{
  "d_model": 768,
  "activation": "swiglu",
  "norm_place": "pre",
  "attn_scale": 0.125,
  "parallel_block": false,
  "init_std_qkv": 0.0279,
  "optimizer": "adamw",
  "schedule": "wsd",
  "decay_fraction": 0.841
}
Each number is 200 + 30 x the weight over its row's rms, rounded and kept within 0 to 999. Layers, rows and columns count from 0. The size before them is the row's rms in percent of the matrix's.

# down: layer 5 MLP down (transposed), 2048x768, rms 0.0246, rows 1956-1977, columns 384-431
# gate: layer 5 MLP gate, 2048x768, rms 0.0304, rows 1957-1977, columns 384-431
# up: layer 5 MLP up, 2048x768, rms 0.0292, rows 1957-1977, columns 384-431
down1956,103,221,148,124,223,228,173,226,200,199,201,181,213,119,179,198,185,194,197,148,203,163,213,160,239,172,203,248,208,195,220,198,164,263,258,204,201,163,234,236,184,222,213,232,200,166,141,189,193
gate1957,102,212,243,144,167,199,137,250,199,283,235,196,166,226,232,180,193,179,257,236,199,193,186,185,246,243,257,228,228,231,197,199,158,222,212,198,194,198,173,157,195,195,191,205,160,205,246,146,172
up1957,100,226,176,223,217,223,214,203,200,224,240,229,187,215,214,259,168,149,246,248,179,227,178,209,196,181,243,168,213,213,209,194,164,214,192,141,162,267,207,190,234,201,209,186,187,230,226,161,207
down1957,103,178,207,151,183,199,238,224,234,195,160,157,188,183,192,195,177,211,172,191,232,181,232,148,189,237,204,196,208,178,174,176,178,196,178,254,166,193,206,197,234,188,149,159,166,181,188,173,131
gate1958,098,189,234,174,150,193,152,157,142,190,230,235,244,218,175,163,205,192,195,220,177,243,190,155,169,188,206,226,179,246,203,191,178,200,237,238,228,249,205,167,227,205,209,240,219,223,201,204,198
up1958,100,172,199,142,233,211,253,243,204,204,202,179,172,181,221,186,136,191,200,226,203,216,251,197,194,212,168,188,273,210,132,186,204,215,218,156,205,183,198,181,196,226,223,241,174,176,250,157,213
down1958,101,240,200,171,191,229,161,179,173,192,202,197,149,227,194,217,217,167,206,242,189,229,197,221,117,257,188,186,179,136,226,213,180,232,196,189,257,241,219,185,227,162,230,231,228,209,154,198,172
gate1959,099,150,184,178,213,253,195,207,199,212,192,216,260,195,244,208,220,199,241,174,188,210,216,183,190,176,188,190,220,186,221,229,197,259,208,244,228,152,233,177,197,195,193,167,216,138,221,242,188
up1959,104,210,143,211,228,211,228,224,222,231,216,189,186,212,220,224,177,173,175,149,218,168,211,255,206,240,192,203,226,187,208,186,256,235,242,210,220,226,214,172,223,209,203,202,225,156,208,200,148
down1959,104,177,189,219,206,256,230,182,190,200,239,220,177,192,229,202,184,229,133,176,231,175,186,218,230,193,266,248,201,143,184,195,215,199,270,229,185,175,200,156,168,184,195,190,197,245,213,205,255
gate1960,101,177,192,123,230,163,148,197,219,233,241,216,208,155,256,223,212,221,203,214,166,158,207,190,179,250,212,196,197,208,228,196,183,206,197,209,223,227,213,150,185,202,181,251,241,183,177,192,236
up1960,097,242,191,190,166,208,162,148,182,167,253,230,183,205,172,215,147,211,199,203,210,231,173,230,181,248,196,215,137,231,214,218,151,238,194,175,196,198,237,198,206,183,224,207,233,201,201,220,272
down1960,099,228,151,186,209,191,263,212,245,222,199,202,168,203,205,253,153,150,225,151,187,184,202,252,170,199,194,316,244,220,209,212,211,147,216,250,133,188,152,171,221,222,230,253,177,215,218,192,183
gate1961,103,249,205,236,198,190,243,200,168,252,221,282,204,186,184,238,209,187,220,238,207,219,137,196,157,191,239,220,169,220,213,180,204,261,200,218,219,144,216,163,184,163,224,216,153,238,193,207,221
up1961,101,239,185,244,251,200,200,200,195,217,213,209,251,208,218,252,204,203,236,215,207,174,237,180,237,213,208,205,184,151,158,211,270,220,213,204,187,196,178,204,158,180,227,226,219,189,142,255,199
down1961,101,167,242,186,171,226,142,191,213,223,222,188,262,231,220,219,230,221,210,181,185,170,241,188,193,192,171,182,174,192,195,228,166,221,214,202,201,214,184,215,191,239,145,196,201,171,198,225,177
gate1962,099,189,221,197,189,148,144,194,207,209,234,200,216,219,222,200,243,193,213,168,228,178,227,203,196,163,192,227,219,186,246,173,190,200,194,250,193,225,156,148,232,228,222,183,198,176,186,183,175
up1962,099,227,193,183,232,148,187,169,121,140,166,199,176,212,254,202,211,229,221,196,214,209,177,183,201,162,308,197,207,255,222,158,243,173,144,190,168,222,136,206,220,219,218,214,223,211,212,169,225
down1962,100,242,172,230,221,193,214,181,231,215,177,197,228,232,142,207,238,193,200,136,192,210,162,182,206,241,202,260,207,195,206,201,117,212,204,188,164,149,205,177,205,256,190,196,172,246,172,223,178
gate1963,094,201,201,175,205,205,173,173,187,202,190,187,237,254,211,219,178,218,232,188,238,195,148,232,208,181,223,178,193,220,172,151,157,222,247,208,174,195,257,192,185,231,110,230,202,255,200,175,200
up1963,094,199,224,173,233,221,231,171,186,215,238,204,212,211,181,174,216,219,235,266,164,176,228,203,202,172,192,172,195,222,159,203,189,155,156,156,207,192,171,221,218,193,165,222,212,191,224,178,223
down1963,097,134,184,160,205,258,173,249,212,224,206,187,229,205,173,216,165,193,231,230,218,228,263,208,206,195,162,210,204,222,200,180,227,230,215,229,190,206,168,269,206,187,205,187,219,140,186,194,172
gate1964,103,187,197,90,197,153,259,200,239,228,139,234,146,192,218,219,237,155,228,189,182,126,157,183,231,197,204,142,166,207,206,192,146,260,181,172,274,214,228,152,187,230,214,183,185,213,208,199,189
up1964,102,181,234,177,240,204,164,183,176,232,172,190,233,143,173,162,240,200,238,207,219,200,256,193,179,187,180,181,228,255,235,216,180,209,186,238,235,182,160,177,255,230,236,202,211,158,201,212,171
down1964,102,227,104,157,216,210,212,168,162,249,247,193,238,211,214,219,154,187,227,170,187,155,190,235,209,190,202,226,187,163,199,220,172,197,222,204,183,190,180,224,160,195,173,265,207,200,160,222,144
gate1965,098,235,153,182,170,217,163,187,174,216,221,172,202,213,196,205,184,212,149,218,273,224,176,255,207,164,145,192,233,203,192,194,195,237,259,188,228,224,258,218,184,204,214,241,197,230,191,204,249
up1965,099,197,196,231,264,229,226,127,198,164,228,205,190,200,197,228,209,235,188,243,211,219,210,214,220,221,227,176,239,205,180,156,152,228,183,227,135,267,187,230,269,226,218,200,221,184,208,208,172
down1965,099,213,166,163,228,222,164,241,163,235,180,165,188,204,203,210,203,193,179,164,164,223,228,203,251,230,146,217,235,191,196,195,164,192,191,206,226,191,200,217,246,191,200,251,285,228,198,224,218
gate1966,099,235,224,148,222,274,186,231,179,208,203,152,207,179,248,260,179,220,240,188,140,166,175,200,173,220,177,201,206,218,186,187,202,255,199,208,187,229,194,175,209,180,160,271,241,185,203,193,190
up1966,096,198,178,205,191,216,185,197,209,190,170,197,189,175,252,159,180,224,222,186,238,199,256,209,173,141,263,220,203,175,179,235,206,236,206,181,260,207,191,221,242,238,209,179,185,223,248,159,164
down1966,097,171,231,231,169,198,197,226,147,180,216,217,216,187,191,190,211,186,276,232,163,186,212,154,189,191,226,169,258,192,218,187,195,202,219,234,201,192,190,190,205,197,191,194,209,219,287,174,202
gate1967,098,199,201,191,233,178,158,250,185,212,240,194,243,219,180,163,219,170,200,182,207,187,121,176,159,249,185,196,243,260,224,217,251,225,208,228,194,165,215,210,114,263,206,254,190,186,255,194,242
up1967,098,190,229,183,233,256,190,137,181,189,163,213,203,167,273,215,242,199,185,240,201,196,164,170,223,176,174,246,178,246,173,244,182,209,154,167,196,193,208,187,208,218,202,188,177,236,178,179,185
down1967,099,197,195,193,161,218,148,149,207,191,123,237,202,194,204,172,224,189,229,188,172,198,192,180,209,182,149,214,209,180,214,194,202,159,226,189,185,211,193,236,186,163,283,202,206,206,207,180,173
gate1968,098,227,186,227,219,151,192,153,223,200,210,168,239,211,195,224,242,196,224,183,180,211,152,187,167,130,169,170,190,144,227,224,146,196,214,207,210,226,204,216,197,206,229,222,252,176,250,182,196
up1968,098,237,157,220,145,182,277,210,233,159,164,167,182,185,209,222,188,186,240,175,221,227,219,169,161,188,194,151,193,188,180,194,189,209,133,191,165,187,199,234,201,178,171,170,231,183,168,250,205
down1968,101,212,151,189,138,199,246,209,208,170,160,198,224,162,250,205,163,154,231,144,224,229,234,194,192,200,201,188,179,220,183,213,173,210,176,189,202,190,180,178,238,171,188,195,177,193,207,152,209
gate1969,102,177,185,270,146,169,247,218,206,213,173,249,172,173,181,208,181,232,213,223,230,208,138,192,178,191,227,195,242,204,246,246,155,169,168,259,247,142,202,239,233,204,198,184,172,200,232,131,228
up1969,102,185,169,187,237,218,145,223,196,143,193,249,227,142,203,221,152,220,214,207,166,179,214,228,142,201,157,162,182,147,185,192,212,189,185,157,187,180,162,211,185,203,251,137,212,204,257,199,208
down1969,097,248,165,200,171,204,206,191,197,225,184,222,221,208,181,160,197,182,185,218,239,144,183,240,195,184,274,166,246,190,207,219,170,214,156,176,216,161,230,185,234,173,189,112,226,216,206,200,202
gate1970,104,212,200,159,229,182,213,189,203,207,175,168,199,164,213,209,181,256,191,229,192,235,227,185,179,166,212,227,218,228,186,199,152,221,177,227,198,176,227,203,213,217,259,260,187,176,170,208,216
up1970,100,126,215,177,185,216,254,205,183,220,180,236,191,172,217,174,193,193,186,229,172,190,236,254,166,216,241,148,228,197,217,236,217,208,173,145,170,167,195,160,162,217,205,200,203,184,203,184,187
down1970,101,182,149,126,175,145,185,217,217,178,204,192,169,211,198,249,228,174,179,210,151,156,235,199,199,194,168,263,205,251,178,228,201,208,210,179,167,216,191,227,211,210,243,183,231,186,150,185,182
gate1971,095,198,195,179,162,218,205,220,206,219,237,192,170,175,205,180,211,190,146,179,198,203,210,166,211,180,158,188,247,210,296,219,189,144,247,231,206,205,182,133,211,152,176,197,179,191,189,176,183
up1971,102,150,176,138,205,225,241,223,186,250,180,214,199,225,206,250,215,205,202,169,223,211,162,200,158,230,195,215,180,205,194,201,163,218,212,211,239,211,169,209,216,190,164,189,202,205,212,222,236
down1971,099,276,160,179,197,217,193,190,148,234,182,213,213,222,190,202,208,186,216,174,164,221,226,189,180,184,202,201,174,175,214,235,220,169,193,191,169,186,226,168,233,159,231,184,191,172,250,222,199
gate1972,105,198,229,252,196,197,167,185,191,216,235,231,215,214,210,232,183,199,207,205,215,278,134,268,265,209,194,159,207,187,215,179,225,184,218,209,202,250,192,165,192,217,193,152,211,180,215,211,220
up1972,106,214,200,181,170,197,226,219,161,229,184,181,205,175,190,268,244,249,185,221,194,206,202,226,257,225,228,208,167,206,212,193,223,194,233,199,233,141,159,200,220,188,247,155,174,240,219,258,235
down1972,104,148,241,194,198,201,200,193,205,234,157,225,208,220,178,203,204,211,184,206,209,202,168,250,168,198,148,193,162,214,232,243,169,210,260,229,243,189,216,205,251,226,126,198,211,175,146,187,225
gate1973,101,228,198,225,198,216,197,153,191,213,237,181,228,218,228,182,173,264,160,201,226,212,205,214,205,219,150,188,210,179,187,243,239,203,233,159,211,258,265,162,179,188,231,215,199,182,240,148,203
up1973,100,231,177,228,179,248,189,161,192,199,221,164,211,206,240,221,157,225,235,181,212,166,170,162,151,178,242,182,229,178,211,196,204,188,186,143,273,195,189,196,197,180,189,186,200,205,195,227,227
down1973,101,159,154,243,196,115,181,202,209,219,198,222,177,200,223,243,206,184,190,238,209,245,189,219,196,231,229,175,200,243,195,186,226,179,212,256,203,192,248,231,237,217,230,265,227,244,196,185,191
gate1974,099,158,189,184,156,226,206,209,218,211,257,206,198,186,201,180,215,133,244,159,157,229,184,174,207,167,138,190,187,180,231,165,196,153,203,206,157,194,181,158,225,217,175,225,266,182,188,233,215
up1974,102,174,251,212,203,214,204,174,214,257,187,229,228,142,196,225,206,177,145,233,140,176,176,196,204,136,173,170,172,159,180,182,206,229,229,182,242,187,189,172,200,231,261,171,165,224,244,212,208
down1974,101,191,196,201,220,238,152,185,179,161,253,213,239,149,237,192,211,243,203,223,196,124,217,214,183,210,240,172,179,246,117,192,216,141,196,184,127,211,220,248,201,183,240,239,219,190,185,250,230
gate1975,098,214,202,197,227,199,195,212,251,207,180,168,204,229,211,221,180,249,200,209,173,216,244,135,156,237,147,159,197,193,189,222,234,177,226,179,215,188,226,184,184,175,198,170,187,198,226,183,233
up1975,101,211,223,213,164,198,196,170,206,218,185,225,275,168,215,187,220,232,226,171,172,177,209,195,237,165,163,222,209,189,211,161,189,215,207,184,198,107,245,158,157,256,156,197,140,114,168,171,143
down1975,101,202,177,200,200,168,220,178,199,239,168,152,192,224,219,216,231,131,170,197,188,250,192,208,201,259,204,201,138,187,170,160,184,202,179,250,189,207,170,222,215,215,188,173,258,233,228,274,212
gate1976,091,197,188,200,176,162,208,219,200,154,211,194,180,212,191,173,252,196,130,183,223,201,231,228,233,234,192,150,132,268,182,219,205,212,219,161,166,189,208,191,179,236,186,190,157,150,220,186,221
up1976,097,225,206,216,216,238,180,231,163,160,160,212,238,190,198,198,229,190,184,231,217,219,222,234,207,234,190,164,222,188,170,204,233,243,222,201,202,222,237,213,252,157,167,224,195,164,221,205,202
down1976,098,181,220,146,195,195,179,128,183,276,223,225,217,212,175,224,163,182,211,148,177,181,206,174,195,246,210,208,225,212,187,240,167,190,195,199,164,122,188,217,219,181,208,227,169,192,196,161,206
gate1977,093,170,193,243,184,228,206,185,195,210,193,183,111,186,247,212,181,180,174,200,240,246,218,214,234,173,97,177,187,137,218,198,261,158,201,193,204,166,228,219,230,173,208,176,173,196,180,134,257
up1977,095,176,130,217,228,232,155,182,242,186,198,243,144,204,186,217,271,195,214,223,221,227,239,209,202,209,182,195,218,196,171,212,221,214,224,162,161,248,216,216,154,230,168,158,213,225,184,116,267
down1977,096,184,183,211,203,170,195,151,195,231,225,200,207,178,214,238,212,252,183,224,246,149,204,235,186,223,252,241,275,207,228,184,238,232,171,218,194,183,181,196,247,146,233,202,193,183,189,210,170